Weights of a small GPT-style language model, trained from scratch on English Wikipedia.
Size: MLP 256 SwiGLU, 2.46M parameters.
Architecture: RMSNorm before each block, rotary positions, no biases in attention or MLP.
Each number is 200 + 30 x the weight over its row's rms, rounded and kept within 0 to 999. Layers, rows and columns count from 0. The size before them is the row's rms in percent of the matrix's.

# layer 5 attention query, 96x96, rms 0.0975, rows 77-95, columns 0-47
120,250,220,208,189,189,215,189,192,181,168,186,196,204,165,240,196,154,230,203,237,158,145,210,213,225,224,228,247,234,221,176,168,220,166,197,202,140,221,229,214,193,225,161,255,218,164,200,178
126,237,173,147,221,148,175,215,226,181,219,236,219,176,211,168,159,137,151,209,165,198,215,168,207,203,194,191,247,179,205,206,216,168,216,229,188,250,231,140,217,183,199,206,158,193,140,180,232
147,243,190,189,209,252,252,241,141,202,210,234,179,167,211,186,244,169,133,231,212,156,198,235,230,180,168,213,180,250,168,179,209,215,213,207,185,200,216,250,156,234,202,216,251,246,177,225,175
034,159,210,165,174,229,213,212,152,177,194,188,182,207,181,189,203,206,229,153,166,172,192,190,185,253,239,219,147,171,153,191,218,204,179,206,224,192,125,183,167,188,184,200,239,176,208,177,189
031,168,194,175,219,217,213,161,211,164,224,175,214,166,185,167,238,165,168,152,182,230,223,228,206,210,215,198,135,221,163,193,209,229,215,154,221,175,179,192,189,240,196,191,179,169,185,172,196
050,197,237,171,257,209,163,195,211,231,155,160,223,189,229,196,203,184,177,231,171,198,173,174,175,181,173,180,248,198,194,206,158,180,213,237,167,248,249,209,209,197,194,229,146,247,198,191,211
050,202,205,215,174,185,145,155,225,214,183,219,159,162,163,195,199,159,200,234,160,169,220,174,181,162,162,207,233,182,151,235,157,208,181,184,189,245,232,220,232,233,166,190,162,251,184,195,235
064,207,164,236,186,144,160,191,182,215,220,210,207,181,178,189,201,226,231,189,224,212,236,228,191,209,218,193,172,204,205,200,256,219,215,146,234,149,151,158,241,235,178,204,230,143,179,208,195
052,235,224,176,183,217,199,151,236,240,184,221,203,195,234,174,156,175,171,227,187,142,197,227,195,190,187,194,244,181,221,191,163,182,209,194,168,236,233,249,166,211,205,221,185,210,218,157,186
044,178,192,235,212,227,184,204,180,165,176,171,201,217,162,235,182,191,234,219,173,249,192,184,191,259,215,175,156,231,167,208,187,233,185,222,223,221,171,192,250,215,196,202,155,217,245,229,215
086,230,235,145,238,196,248,193,216,217,185,218,210,231,183,244,206,159,192,187,210,235,165,157,183,216,174,218,225,226,215,202,169,181,196,243,208,206,252,261,153,191,170,214,174,218,217,214,214
061,197,250,145,227,177,195,197,180,220,231,254,224,190,173,237,243,162,185,165,173,219,180,187,209,184,196,254,220,172,199,194,225,197,224,210,203,132,174,187,203,216,134,230,225,139,212,176,232
121,169,152,183,186,188,211,203,187,133,212,159,170,206,208,175,193,237,198,228,213,193,275,187,204,211,216,196,145,202,216,226,212,207,198,193,232,223,176,180,208,204,230,155,203,236,181,215,167
140,222,231,127,194,199,215,243,209,197,228,245,216,219,218,229,173,198,192,192,225,206,229,209,207,161,196,224,204,150,226,215,230,212,224,259,189,216,220,214,162,243,166,203,203,229,200,137,191
143,238,185,183,220,219,173,168,185,198,273,211,163,199,221,212,223,171,223,242,207,204,232,215,216,277,224,235,246,203,250,205,171,239,179,227,260,186,207,153,231,227,179,207,227,177,200,201,263
139,241,232,162,175,226,168,250,240,199,169,208,224,204,234,202,199,205,263,225,188,180,233,197,192,151,202,211,187,248,194,226,196,225,169,252,186,225,224,146,169,186,280,211,175,178,185,195,161
143,155,195,223,253,201,199,182,204,201,165,165,148,207,165,212,241,220,193,186,224,167,182,169,194,197,129,122,278,178,158,169,198,184,192,181,203,215,225,223,184,237,209,176,172,151,198,196,154
130,195,208,195,191,213,180,260,202,194,230,233,203,205,203,213,222,204,212,182,192,181,216,255,212,215,201,208,187,209,199,173,203,203,219,213,190,275,206,222,160,243,266,212,163,216,206,278,198
131,210,186,210,143,203,201,186,216,207,178,184,182,231,189,190,223,216,207,184,235,211,218,176,228,186,168,230,287,158,231,179,175,183,223,182,203,229,213,153,147,232,247,188,205,177,167,190,183
# layer 5 attention key, 96x96, rms 0.109, rows 77-95, columns 0-47
136,208,172,175,222,193,183,164,148,174,150,203,186,183,229,156,211,227,190,203,205,182,172,231,223,216,221,288,218,209,178,176,244,179,282,174,203,234,242,199,230,172,201,201,220,219,221,156,180
138,184,238,214,169,220,212,173,211,194,233,215,273,230,179,226,209,205,186,238,178,193,256,221,203,173,208,205,195,213,203,159,223,207,244,207,224,165,216,233,253,241,172,191,146,158,233,184,179
146,198,190,224,194,173,194,166,243,180,275,177,205,205,161,175,245,171,205,182,246,314,238,196,231,160,217,190,199,197,206,165,205,191,190,211,217,224,246,202,250,169,231,229,290,229,222,229,180
038,208,198,199,227,203,214,236,218,182,175,256,181,217,173,180,178,196,232,240,229,192,278,208,189,173,201,155,261,248,253,244,201,150,187,199,153,218,237,193,178,198,171,207,192,236,186,148,184
029,223,229,190,270,121,182,222,182,212,189,245,187,204,217,203,141,220,218,186,212,197,220,215,231,223,213,199,249,224,263,245,213,156,164,211,276,187,196,180,171,206,235,210,200,194,167,194,165
042,196,228,162,221,192,206,261,190,218,229,195,187,200,168,189,156,212,242,225,187,193,233,192,172,244,250,206,282,235,236,241,218,181,200,211,262,179,218,197,191,256,199,222,203,203,215,180,168
041,168,211,216,259,205,235,221,207,239,223,138,213,212,217,195,157,222,204,202,219,201,186,231,188,152,218,167,257,237,241,204,194,206,191,239,217,239,225,160,175,224,171,204,194,238,242,216,205
045,156,190,200,183,223,215,242,260,196,225,221,275,186,217,215,212,163,183,165,211,211,224,194,240,217,160,193,217,189,185,165,218,232,170,254,194,161,212,218,210,155,211,145,220,167,248,245,186
049,233,208,214,184,169,234,182,149,189,213,216,122,220,213,244,225,159,227,235,146,271,169,244,198,201,205,219,190,153,184,214,201,160,205,206,216,212,185,189,204,213,166,193,151,216,205,172,198
058,169,182,186,193,231,187,213,219,252,149,159,274,182,189,169,161,212,212,214,219,171,185,144,201,194,209,162,262,227,209,179,176,227,226,207,194,218,241,195,165,227,200,196,223,203,211,220,214
096,225,175,207,198,185,161,203,211,237,174,162,156,218,186,139,171,239,227,172,231,124,203,173,209,237,193,197,237,207,211,193,229,185,193,167,193,246,185,217,195,217,259,233,216,207,179,219,228
123,149,256,185,250,211,224,209,192,164,203,249,212,184,195,236,247,210,178,183,222,153,184,196,241,153,204,213,176,148,194,221,199,196,211,226,222,203,202,155,213,154,180,212,191,184,173,166,172
119,213,210,208,154,187,233,190,226,155,154,178,147,218,222,236,213,196,221,148,179,215,210,247,210,120,182,209,173,241,230,185,157,137,248,223,189,154,199,147,242,182,174,226,199,146,242,222,179
140,177,201,242,220,209,168,151,208,207,163,203,168,196,219,212,223,183,246,167,174,233,224,181,256,198,186,252,183,249,170,227,244,255,178,222,228,179,233,207,215,197,194,195,224,166,168,212,216
137,228,155,195,229,210,173,208,222,161,240,167,247,170,180,181,200,157,223,237,146,178,138,202,182,188,211,228,189,189,193,178,177,121,122,202,192,199,201,218,166,198,169,217,204,153,221,160,196
132,200,157,137,252,210,209,184,181,181,155,193,181,235,232,200,197,204,221,143,201,228,144,209,176,174,206,271,204,186,210,166,219,196,227,141,220,217,178,199,204,218,189,197,163,205,219,249,184
137,166,194,161,149,164,159,208,259,186,204,210,190,188,241,190,201,177,172,186,170,209,153,128,189,193,208,174,217,256,209,209,166,182,193,187,198,151,222,197,255,226,187,193,169,197,191,251,194
129,202,191,221,166,247,184,206,223,204,205,202,194,167,244,206,181,153,195,221,226,182,213,225,177,230,170,159,160,121,197,180,170,216,205,251,233,148,271,237,191,245,231,239,214,204,227,171,189
142,171,242,263,215,223,164,221,205,177,138,182,226,128,180,197,170,205,214,269,244,226,238,185,167,204,187,279,208,205,214,201,216,207,211,171,174,218,276,214,222,191,229,206,195,148,201,231,188
# layer 5 attention value, 96x96, rms 0.359, rows 64-95, columns 0-47
091,266,185,202,250,200,153,214,275,172,191,219,187,184,166,237,180,196,164,190,223,170,196,205,236,201,190,240,168,157,205,217,199,177,176,175,206,227,228,191,192,243,245,216,183,232,215,197,181
095,230,223,206,161,228,169,235,231,166,205,176,258,212,161,161,281,231,212,184,170,216,172,220,184,252,203,228,209,226,196,222,197,189,217,228,237,173,193,211,155,220,172,152,146,210,177,194,222
091,195,251,201,197,150,174,206,173,242,164,220,264,227,143,243,216,160,242,213,201,216,203,174,204,221,219,200,204,229,201,193,198,213,182,190,170,195,181,230,178,201,207,264,210,245,205,175,163
092,194,223,173,184,191,206,214,166,195,213,268,209,174,202,181,186,159,128,218,244,250,191,177,239,187,188,260,204,224,224,182,200,218,224,171,165,145,187,149,191,189,232,184,149,176,141,215,222
097,227,200,229,242,193,141,198,185,137,213,190,167,160,198,179,227,177,232,194,244,193,194,210,173,191,150,185,193,188,243,158,201,191,179,215,216,190,213,202,217,210,222,175,228,261,161,219,235
092,205,154,265,177,230,251,202,250,98,187,186,192,144,211,197,200,172,207,178,216,218,225,181,197,197,170,224,215,202,214,194,227,205,173,127,206,227,189,253,160,174,122,200,216,194,179,204,202
089,194,166,191,192,186,251,245,167,191,246,221,194,245,175,172,155,162,209,177,187,194,196,177,189,253,202,200,191,167,212,195,169,251,213,133,230,177,214,160,176,215,195,238,207,162,180,192,233
083,201,144,202,219,109,136,183,188,140,212,232,219,190,216,231,216,187,231,176,205,157,181,213,198,179,220,147,182,218,225,132,217,198,238,216,143,191,204,185,222,210,166,185,194,194,180,188,224
093,140,194,245,187,184,214,210,233,171,201,166,230,189,201,158,176,240,190,195,175,181,238,190,195,241,192,199,229,218,210,200,162,154,232,260,172,258,176,199,243,208,139,220,233,198,142,191,139
095,185,223,192,250,215,229,177,264,176,220,172,179,212,231,172,269,212,222,190,223,193,213,241,150,199,221,176,180,223,223,177,245,265,210,210,205,263,171,176,192,187,165,225,227,152,177,203,161
092,209,211,206,201,196,245,152,205,251,180,203,193,208,149,152,194,183,234,189,167,259,152,196,129,194,184,238,170,207,258,240,213,156,215,181,220,198,207,229,202,213,248,224,192,169,207,201,198
097,211,216,184,244,176,168,186,220,253,130,220,159,204,235,169,158,210,191,216,238,207,220,213,233,190,238,150,178,166,249,140,162,203,224,157,200,163,218,250,213,179,190,175,158,239,224,197,170
094,220,175,201,178,170,162,181,226,218,241,240,191,182,221,166,220,195,271,166,187,200,201,188,202,202,194,166,201,199,194,202,196,169,250,216,173,245,194,188,178,127,200,185,195,187,140,178,180
091,237,226,253,195,171,177,177,211,224,157,243,207,237,215,237,187,203,131,200,173,231,211,172,164,183,155,199,194,221,191,204,159,163,186,167,234,257,209,165,173,176,182,173,226,199,198,169,208
092,162,182,229,216,215,154,183,177,195,163,221,167,230,227,232,290,152,173,201,225,179,187,157,212,232,240,191,223,197,243,223,165,192,153,196,207,239,183,185,187,196,219,175,225,206,244,174,186
091,162,226,254,197,202,207,196,166,225,219,231,157,196,218,174,240,263,214,216,176,189,212,183,230,185,214,189,202,197,180,199,175,193,213,225,219,188,240,163,152,189,217,238,227,203,232,217,269
093,209,145,209,205,206,216,157,162,231,215,152,198,188,152,178,206,189,187,189,237,220,216,171,230,147,196,186,205,232,209,180,245,180,147,191,184,196,229,208,223,268,205,251,202,207,214,173,208
087,252,170,204,184,203,218,252,204,221,125,155,193,242,191,187,198,203,170,224,197,214,210,211,212,207,214,252,175,228,184,151,216,257,219,227,144,177,167,216,202,239,195,181,221,161,234,191,286
090,214,223,257,182,169,258,196,185,188,176,234,196,189,176,170,193,231,224,162,168,210,199,166,200,235,188,161,189,193,176,214,198,221,196,177,191,204,231,181,172,247,221,183,264,172,173,202,246
090,222,199,210,156,133,190,141,197,174,186,203,259,177,232,208,194,224,164,217,244,200,195,183,134,153,272,250,173,201,208,156,211,211,192,236,225,160,172,178,155,221,172,254,148,239,164,193,195
092,212,159,204,225,181,204,238,217,269,190,197,196,206,206,200,216,190,155,200,189,203,221,193,185,224,177,203,217,213,242,180,221,238,220,220,153,181,208,176,164,179,177,209,157,191,204,180,234
096,203,187,155,210,245,169,227,213,222,173,204,187,168,212,237,215,188,207,226,173,215,155,222,241,171,193,224,168,268,265,197,206,171,217,198,229,196,236,156,203,214,200,206,198,250,163,199,170
087,220,177,244,246,227,195,196,195,213,176,217,216,257,207,217,241,170,160,199,263,230,207,169,157,188,180,182,185,213,153,167,176,147,208,179,262,195,183,138,238,181,177,231,192,214,176,255,221
094,202,184,236,164,215,210,243,180,194,185,246,173,206,201,198,261,214,237,178,187,234,207,239,200,223,200,219,229,128,200,153,181,240,191,228,201,156,169,210,185,212,190,201,133,217,180,142,172
090,251,197,186,169,171,229,222,212,208,187,212,223,198,167,161,216,152,205,228,240,147,225,211,153,191,227,138,220,238,196,176,187,189,212,212,207,210,271,173,179,201,226,165,183,96,174,179,225
089,147,225,249,202,130,210,243,199,219,232,188,145,209,249,188,200,146,169,222,169,125,163,209,200,211,137,241,208,187,138,160,193,234,178,203,229,240,173,194,180,192,219,300,170,210,262,210,190
092,215,173,206,229,176,190,192,179,244,256,162,195,235,205,224,221,168,202,204,180,187,242,253,222,185,215,235,214,208,243,241,196,216,245,154,141,193,207,191,205,201,224,164,180,234,242,230,241
090,151,186,226,224,183,192,224,159,227,213,194,162,159,151,195,203,216,240,236,176,153,229,173,174,216,199,197,181,180,195,105,218,171,181,197,195,169,187,226,129,165,143,145,186,218,230,206,200
096,161,167,211,185,167,266,246,175,172,190,132,164,213,207,224,193,196,175,214,142,221,186,173,226,173,180,181,240,232,164,204,193,203,212,222,258,176,213,145,185,129,218,182,176,241,217,150,202
090,211,228,202,220,224,282,165,186,177,211,174,197,242,199,215,184,237,227,216,242,208,170,217,209,252,186,210,167,169,173,137,181,202,133,206,164,211,236,134,231,218,173,157,167,189,184,192,216
093,176,117,228,180,207,176,191,205,218,186,234,216,201,180,204,210,215,150,174,182,184,186,234,201,207,170,191,185,155,197,193,245,171,267,207,196,222,254,157,220,202,173,190,221,246,216,208,167
084,196,187,210,208,257,219,180,219,158,187,199,214,293,166,257,209,131,198,231,158,205,198,150,239,196,211,193,201,173,158,166,216,174,231,232,161,157,187,242,238,194,235,194,186,215,174,203,188
# layer 5 attention output (transposed), 96x96, rms 0.32, rows 64-95, columns 0-47
091,212,216,163,219,217,211,142,262,171,208,227,216,183,169,163,256,192,215,238,187,140,209,193,205,210,193,184,197,176,178,157,181,199,199,176,167,203,206,240,204,240,177,196,184,193,186,201,173
094,189,283,229,195,198,204,149,197,202,189,134,169,201,177,198,269,216,160,220,196,177,179,222,245,186,225,191,151,239,208,199,220,195,180,214,243,201,219,238,161,246,182,181,158,211,221,245,177
088,208,169,176,203,161,197,188,159,198,187,179,216,206,219,210,181,205,199,205,131,175,202,206,183,215,196,161,202,210,192,176,183,184,246,185,204,196,251,181,204,200,186,167,165,281,154,185,211
091,244,231,194,195,214,214,176,144,260,241,195,232,258,198,195,215,173,154,219,257,177,173,170,175,194,205,227,187,195,220,226,233,204,223,185,181,138,214,174,188,189,202,215,187,170,159,215,303
094,160,206,188,237,169,207,178,177,155,251,211,185,139,191,234,216,195,280,187,192,158,214,263,232,217,192,221,209,165,229,202,202,174,210,230,150,186,195,196,178,188,223,195,198,217,251,179,198
089,220,224,208,215,232,241,161,167,151,260,192,155,210,212,233,229,215,171,230,223,205,174,200,198,158,186,169,202,174,255,180,196,150,261,185,181,210,205,260,213,183,140,204,221,203,184,234,207
089,134,209,186,217,220,210,206,193,234,225,280,186,249,250,154,171,214,206,199,197,148,190,148,203,227,171,216,161,180,125,226,178,172,214,188,184,229,212,177,230,192,215,213,214,242,195,184,228
084,226,219,145,166,227,238,243,152,200,243,166,196,192,228,198,222,202,226,219,157,169,183,245,179,202,188,209,182,177,157,223,215,242,208,239,194,210,170,285,183,179,218,224,224,228,202,189,210
088,169,172,244,174,205,252,209,235,214,207,202,196,216,210,271,159,223,233,149,156,218,182,170,175,156,244,154,191,191,224,228,212,159,212,240,236,222,181,193,225,215,237,181,236,207,158,222,176
094,195,235,190,231,212,237,203,152,150,218,171,256,163,185,240,178,218,278,207,192,233,192,206,218,156,188,213,217,186,165,165,274,191,221,209,211,221,196,194,145,164,182,226,199,140,240,191,170
095,205,208,208,179,234,209,207,245,228,238,148,239,126,178,166,214,225,200,156,241,213,199,206,199,193,109,199,167,265,211,232,209,174,195,180,225,177,181,179,160,198,242,241,212,232,186,202,234
090,210,161,192,207,241,218,215,200,161,273,268,137,232,214,199,203,234,145,204,229,207,221,203,212,207,183,231,164,220,178,198,207,230,230,243,166,152,208,184,222,236,229,194,228,193,206,168,171
092,255,141,234,202,193,172,179,211,220,183,264,156,163,163,180,213,173,257,215,201,194,212,187,199,201,248,162,197,203,176,191,228,198,202,220,161,223,161,200,191,159,239,196,173,194,156,234,158
092,201,247,218,197,272,206,191,198,217,168,205,126,189,219,150,183,191,184,208,167,244,241,201,155,197,201,191,244,229,219,212,224,189,218,210,172,208,185,177,208,195,232,264,220,205,247,228,182
090,213,215,200,177,203,168,203,226,234,219,156,171,206,189,273,192,196,279,234,178,179,234,210,259,233,183,208,174,204,168,240,240,209,196,219,214,207,161,197,248,178,176,157,197,192,221,194,215
087,193,214,179,272,227,205,237,247,194,249,174,181,222,183,169,236,227,204,221,183,156,173,182,176,188,171,186,260,193,177,165,138,213,162,235,229,222,219,168,184,166,242,266,260,187,162,236,165
095,209,181,214,225,172,145,181,182,191,164,190,177,188,223,145,199,207,212,223,188,230,196,182,194,153,205,183,216,205,154,212,207,152,180,169,154,207,158,235,162,229,181,181,189,219,201,187,199
085,236,198,185,181,200,185,245,194,245,185,216,142,213,195,186,194,208,175,197,205,198,207,171,202,148,170,210,195,195,197,152,203,224,199,165,182,175,233,233,182,218,263,156,200,173,246,215,242
096,230,165,222,159,157,186,202,164,249,194,178,185,177,233,220,184,210,182,227,189,141,218,140,198,184,175,208,223,227,208,231,170,207,205,221,185,211,195,169,224,232,193,189,193,185,177,196,207
090,217,182,217,174,168,166,196,177,225,193,207,208,163,165,190,174,212,195,188,206,193,193,201,237,188,195,166,157,211,148,145,202,154,201,281,199,242,205,213,201,213,176,228,185,209,167,188,216
091,217,163,191,146,144,195,212,181,192,224,274,176,185,232,178,189,204,179,196,204,165,215,165,194,248,187,161,202,178,235,208,208,196,227,215,181,194,155,189,128,211,195,261,168,176,206,181,226
090,242,192,126,168,242,195,219,244,232,246,208,225,209,226,222,205,191,231,202,222,208,223,236,219,144,239,202,158,231,260,157,210,169,196,229,164,233,193,137,241,208,182,181,133,254,243,190,163
089,180,205,228,145,254,207,212,251,239,271,172,206,187,188,159,231,184,179,179,149,203,223,192,211,216,189,275,196,151,203,214,176,143,181,202,140,238,184,144,129,147,201,184,197,207,167,180,222
092,194,201,197,200,169,179,194,214,154,192,265,231,207,202,199,220,212,176,169,168,260,212,179,227,178,206,216,239,220,237,190,210,133,212,260,215,154,240,234,194,192,202,186,192,229,219,148,221
091,179,198,199,194,181,221,187,239,196,198,173,172,173,239,185,202,239,206,192,225,155,201,183,110,183,272,231,160,235,185,216,261,221,220,182,218,200,172,188,192,193,196,209,197,170,218,176,243
086,193,236,194,201,182,185,221,266,208,124,239,196,235,176,247,215,169,221,206,216,249,180,229,179,216,200,215,173,165,195,221,176,209,247,174,173,216,246,162,118,251,112,168,258,218,208,188,238
087,183,188,192,224,170,173,139,178,215,182,255,191,151,226,174,240,178,213,175,226,177,122,217,184,159,191,216,233,213,197,175,177,224,215,209,171,193,140,185,196,186,185,172,237,222,258,204,195
086,184,203,179,175,182,265,222,206,232,229,203,207,190,171,206,207,232,206,189,196,226,188,168,174,244,201,225,212,194,176,184,256,202,237,186,168,210,183,213,217,246,155,209,194,130,169,171,168
096,145,178,237,174,189,257,249,213,183,181,192,177,213,195,201,197,211,211,245,178,186,225,188,193,170,210,162,248,216,178,214,161,180,204,186,176,177,200,229,198,209,210,219,175,241,182,206,246
087,233,257,221,177,175,212,189,199,196,184,150,251,269,207,177,210,170,162,267,174,211,123,197,192,186,203,214,196,174,188,176,244,179,159,235,207,234,131,185,200,171,173,213,197,198,225,169,206
087,196,184,250,190,183,152,215,260,195,210,169,242,235,257,187,224,213,242,184,133,229,208,156,188,231,195,211,211,179,268,166,173,216,209,277,205,199,212,234,207,195,189,246,196,205,187,174,186
085,194,171,200,144,227,174,126,218,187,216,160,171,267,146,196,166,193,212,196,200,206,196,167,250,219,220,198,169,156,195,195,160,238,196,189,191,222,170,243,204,168,194,196,213,185,206,189,160
# layer 5 MLP gate, 256x96, rms 0.143, rows 0-14, columns 0-47
107,188,140,219,235,185,238,203,165,197,178,215,244,208,194,228,179,201,221,207,239,228,162,193,204,220,249,249,170,197,194,241,211,207,206,221,171,237,280,199,161,191,225,165,212,161,198,185,258
088,201,215,208,161,232,171,213,205,164,154,213,238,206,186,178,217,195,254,211,206,140,141,258,174,257,242,199,201,189,167,202,226,204,192,237,220,201,241,206,184,177,166,178,252,149,232,195,220
109,215,213,176,210,201,188,241,198,244,239,219,185,191,151,214,229,216,201,222,144,210,208,180,158,205,188,198,197,250,213,228,173,206,172,208,179,185,219,213,145,125,195,188,158,187,169,174,225
100,201,210,197,220,220,214,205,180,206,160,215,201,223,179,209,270,208,217,212,200,196,222,198,197,237,132,187,85,203,174,202,176,138,190,232,235,195,170,247,241,192,173,196,217,187,201,212,195
115,193,225,222,199,184,165,168,228,241,208,236,216,214,204,151,214,210,197,169,165,204,183,203,144,208,159,194,205,245,186,222,159,219,198,188,206,211,297,195,239,162,168,219,210,215,178,172,221
105,209,142,201,201,148,219,223,194,156,209,206,213,232,244,188,186,194,230,182,176,225,187,162,176,217,221,217,171,203,178,172,196,212,271,198,154,222,195,222,191,211,164,172,194,223,256,211,204
105,190,200,185,204,157,189,209,223,159,239,265,157,146,140,215,221,229,227,195,198,226,161,207,202,208,216,179,187,172,180,225,197,264,264,161,193,168,253,255,229,160,186,169,190,143,206,217,186
094,225,242,221,227,194,223,248,162,161,183,228,204,221,194,276,179,185,234,189,207,229,200,207,213,213,252,162,189,208,182,198,150,229,200,200,204,198,240,171,187,198,154,211,178,213,182,168,161
108,276,194,157,205,157,165,183,180,190,193,224,198,223,205,211,167,210,139,249,181,180,236,220,129,242,213,205,221,195,232,220,221,157,210,197,215,161,246,175,180,215,192,211,184,189,195,240,171
105,257,206,225,238,182,194,189,192,217,208,210,181,209,243,190,186,229,255,222,119,175,180,185,170,181,183,226,141,199,182,225,194,174,199,153,229,172,150,174,231,188,163,167,221,235,193,221,225
106,207,191,234,148,180,204,246,187,244,212,207,163,224,218,167,190,237,224,265,235,215,182,203,212,162,220,155,113,211,215,180,232,151,239,173,204,211,218,169,201,143,172,233,207,209,238,194,233
100,250,227,190,164,200,201,173,214,189,210,133,173,223,202,202,190,215,225,227,228,220,181,199,231,242,189,223,198,162,202,202,172,207,189,242,145,229,199,189,210,203,271,162,220,179,132,192,202
106,224,230,230,207,210,163,240,186,204,201,208,179,174,200,157,242,109,187,212,200,262,154,184,181,151,149,238,164,210,185,208,200,224,159,221,235,254,222,172,213,217,211,234,175,225,204,187,176
096,167,241,226,254,208,197,169,187,153,234,127,174,221,154,223,213,155,208,190,205,166,189,205,215,190,172,177,125,180,195,263,200,142,179,216,163,193,200,212,188,161,156,208,160,188,210,195,276
100,220,159,264,243,183,193,230,195,185,267,201,161,231,245,177,233,246,238,236,187,217,169,176,195,177,259,200,150,201,195,230,199,163,171,202,171,191,245,206,197,196,208,183,174,206,232,194,181
# layer 5 MLP up, 256x96, rms 0.147, rows 0-13, columns 0-47
095,220,239,198,213,190,156,185,221,209,197,253,209,166,220,259,174,194,204,159,196,215,199,149,255,182,195,177,252,250,141,168,190,210,216,201,180,193,193,178,226,201,218,218,222,146,213,190,188
079,188,178,232,216,215,165,207,218,215,162,160,200,140,213,174,228,163,180,195,204,218,232,182,207,138,151,158,155,174,177,184,245,180,185,213,158,193,155,195,185,187,210,167,237,220,196,127,204
112,219,178,222,182,238,184,181,197,170,190,234,251,172,238,222,165,196,144,287,208,195,194,124,172,235,175,219,217,184,199,222,221,177,213,182,272,159,173,194,190,195,201,178,206,183,217,208,188
099,202,188,176,239,150,193,167,188,202,178,206,183,202,209,190,166,189,197,239,169,196,165,181,189,207,230,223,193,200,246,177,284,244,210,163,187,219,222,235,215,210,180,180,140,246,166,184,204
112,236,173,209,162,206,226,236,184,237,145,275,176,163,203,203,207,192,221,200,209,234,236,250,245,178,166,298,154,162,267,206,207,232,186,206,178,199,160,200,187,216,230,253,225,223,170,154,197
103,210,184,168,165,216,232,228,169,151,176,254,188,215,132,195,194,134,183,223,154,232,183,213,206,196,220,217,192,212,179,215,192,250,275,180,167,145,226,182,186,241,187,168,245,203,217,210,178
111,218,221,179,219,143,198,222,198,158,219,258,131,140,136,149,224,222,223,232,212,236,196,234,265,223,188,203,211,211,176,210,240,237,229,219,217,230,265,208,216,206,183,182,216,132,193,198,143
095,248,236,235,166,194,208,205,247,241,174,187,158,253,214,178,210,170,179,186,200,225,165,267,223,233,198,176,194,163,217,215,224,199,208,192,223,229,132,178,159,211,186,158,210,217,212,214,179
104,194,157,179,234,225,231,217,178,251,193,137,126,169,230,214,160,172,196,210,131,174,220,138,175,188,226,212,174,185,215,219,142,224,241,233,218,182,214,196,224,207,175,196,192,202,192,202,243
113,245,158,206,233,212,165,200,214,185,172,186,211,186,260,195,148,218,201,220,206,170,214,179,159,180,216,200,208,189,231,241,190,207,179,229,187,188,147,235,219,205,157,209,204,262,290,227,224
111,193,255,191,247,178,228,212,170,214,208,169,169,204,259,175,191,250,250,201,198,183,222,191,267,175,223,189,166,192,217,208,148,176,253,187,192,186,213,175,167,197,166,170,216,242,250,213,239
103,198,194,201,236,132,225,182,181,162,120,229,246,167,212,160,209,255,194,216,178,198,261,197,203,183,211,217,213,289,217,225,195,189,202,186,230,222,123,201,224,210,164,184,232,190,169,191,154
098,188,253,201,246,172,222,128,208,207,192,173,186,212,165,175,160,201,182,200,162,174,247,264,195,196,194,197,217,180,163,222,243,215,222,165,245,222,175,223,246,207,217,215,188,193,201,208,196
096,199,231,138,187,249,192,191,239,217,179,196,179,213,232,193,219,215,146,166,222,176,257,215,154,162,177,214,186,221,204,192,127,191,204,182,170,210,260,219,205,221,189,142,198,168,196,187,198
# layer 5 MLP down (transposed), 256x96, rms 0.191, rows 0-13, columns 0-47
098,193,226,209,229,216,180,219,236,212,193,223,230,197,258,243,204,269,200,196,234,168,193,204,198,209,158,214,186,202,175,202,195,213,178,231,180,163,205,216,227,162,224,210,220,140,155,159,242
093,157,176,160,157,161,212,190,243,211,203,211,175,226,207,248,243,197,188,188,215,240,206,162,175,152,240,177,246,227,201,215,156,265,195,150,213,168,193,146,196,209,171,185,173,226,188,242,212
105,205,207,181,229,208,228,111,199,191,198,219,270,192,187,192,268,233,211,229,160,178,218,226,272,235,211,219,235,230,189,195,207,206,231,244,190,187,166,183,223,258,280,208,214,195,209,208,215
100,206,213,221,202,194,254,198,141,188,207,207,217,197,230,260,229,161,236,204,149,222,168,188,154,176,180,180,163,164,211,215,173,160,183,146,187,263,235,252,165,186,194,207,164,169,164,217,199
105,228,136,223,219,191,199,210,175,226,188,133,169,215,181,210,206,202,204,224,150,235,195,222,249,214,236,190,230,262,244,203,186,195,194,177,185,245,145,138,248,135,243,199,199,179,178,242,208
100,238,177,146,248,198,232,203,214,196,199,217,189,224,247,203,178,173,164,202,232,220,174,194,190,229,179,235,215,157,190,233,210,179,167,236,187,233,167,196,205,221,171,208,207,186,214,227,213
113,209,187,214,223,240,184,225,155,204,225,188,218,179,201,201,218,184,165,169,198,212,220,241,241,188,201,200,224,135,204,198,182,200,222,98,244,257,177,209,227,204,190,208,252,243,211,204,200
089,188,173,154,185,215,138,251,147,141,238,202,255,148,194,204,187,203,174,225,161,177,197,186,222,222,204,259,237,215,173,202,242,203,212,123,203,223,231,157,216,178,157,182,182,212,168,229,195
107,218,190,215,198,214,192,178,230,183,188,188,223,161,183,163,186,191,143,202,201,159,184,197,155,170,216,178,179,163,190,180,200,205,212,184,205,217,162,158,225,182,174,178,211,230,202,191,171
098,223,245,170,199,211,182,180,182,220,195,218,145,177,239,191,212,147,152,222,182,164,185,210,197,153,215,188,127,155,135,219,217,185,189,174,217,193,113,203,200,124,159,172,255,161,215,200,168
112,164,236,146,221,224,160,219,232,188,206,229,148,219,230,194,160,215,148,173,219,189,170,191,177,215,199,151,232,152,174,209,220,199,166,222,171,183,242,194,208,167,196,215,193,267,233,212,210
099,248,206,259,164,163,196,209,189,182,192,250,215,206,159,209,218,197,202,252,217,216,162,161,189,176,145,217,155,204,251,169,198,180,238,196,179,252,138,208,221,206,163,162,254,190,198,226,189
093,283,176,205,206,186,157,217,206,181,181,204,177,216,256,203,165,188,202,263,197,130,158,208,206,207,183,212,188,202,217,229,160,219,188,162,167,171,200,174,166,205,200,192,241,175,201,159,231
098,214,200,147,172,217,177,184,214,155,188,186,254,243,236,213,216,187,219,235,191,224,208,210,201,203,167,220,192,241,214,193,173,145,201,174,192,213,196,222,200,242,153,227,240,191,238,181,211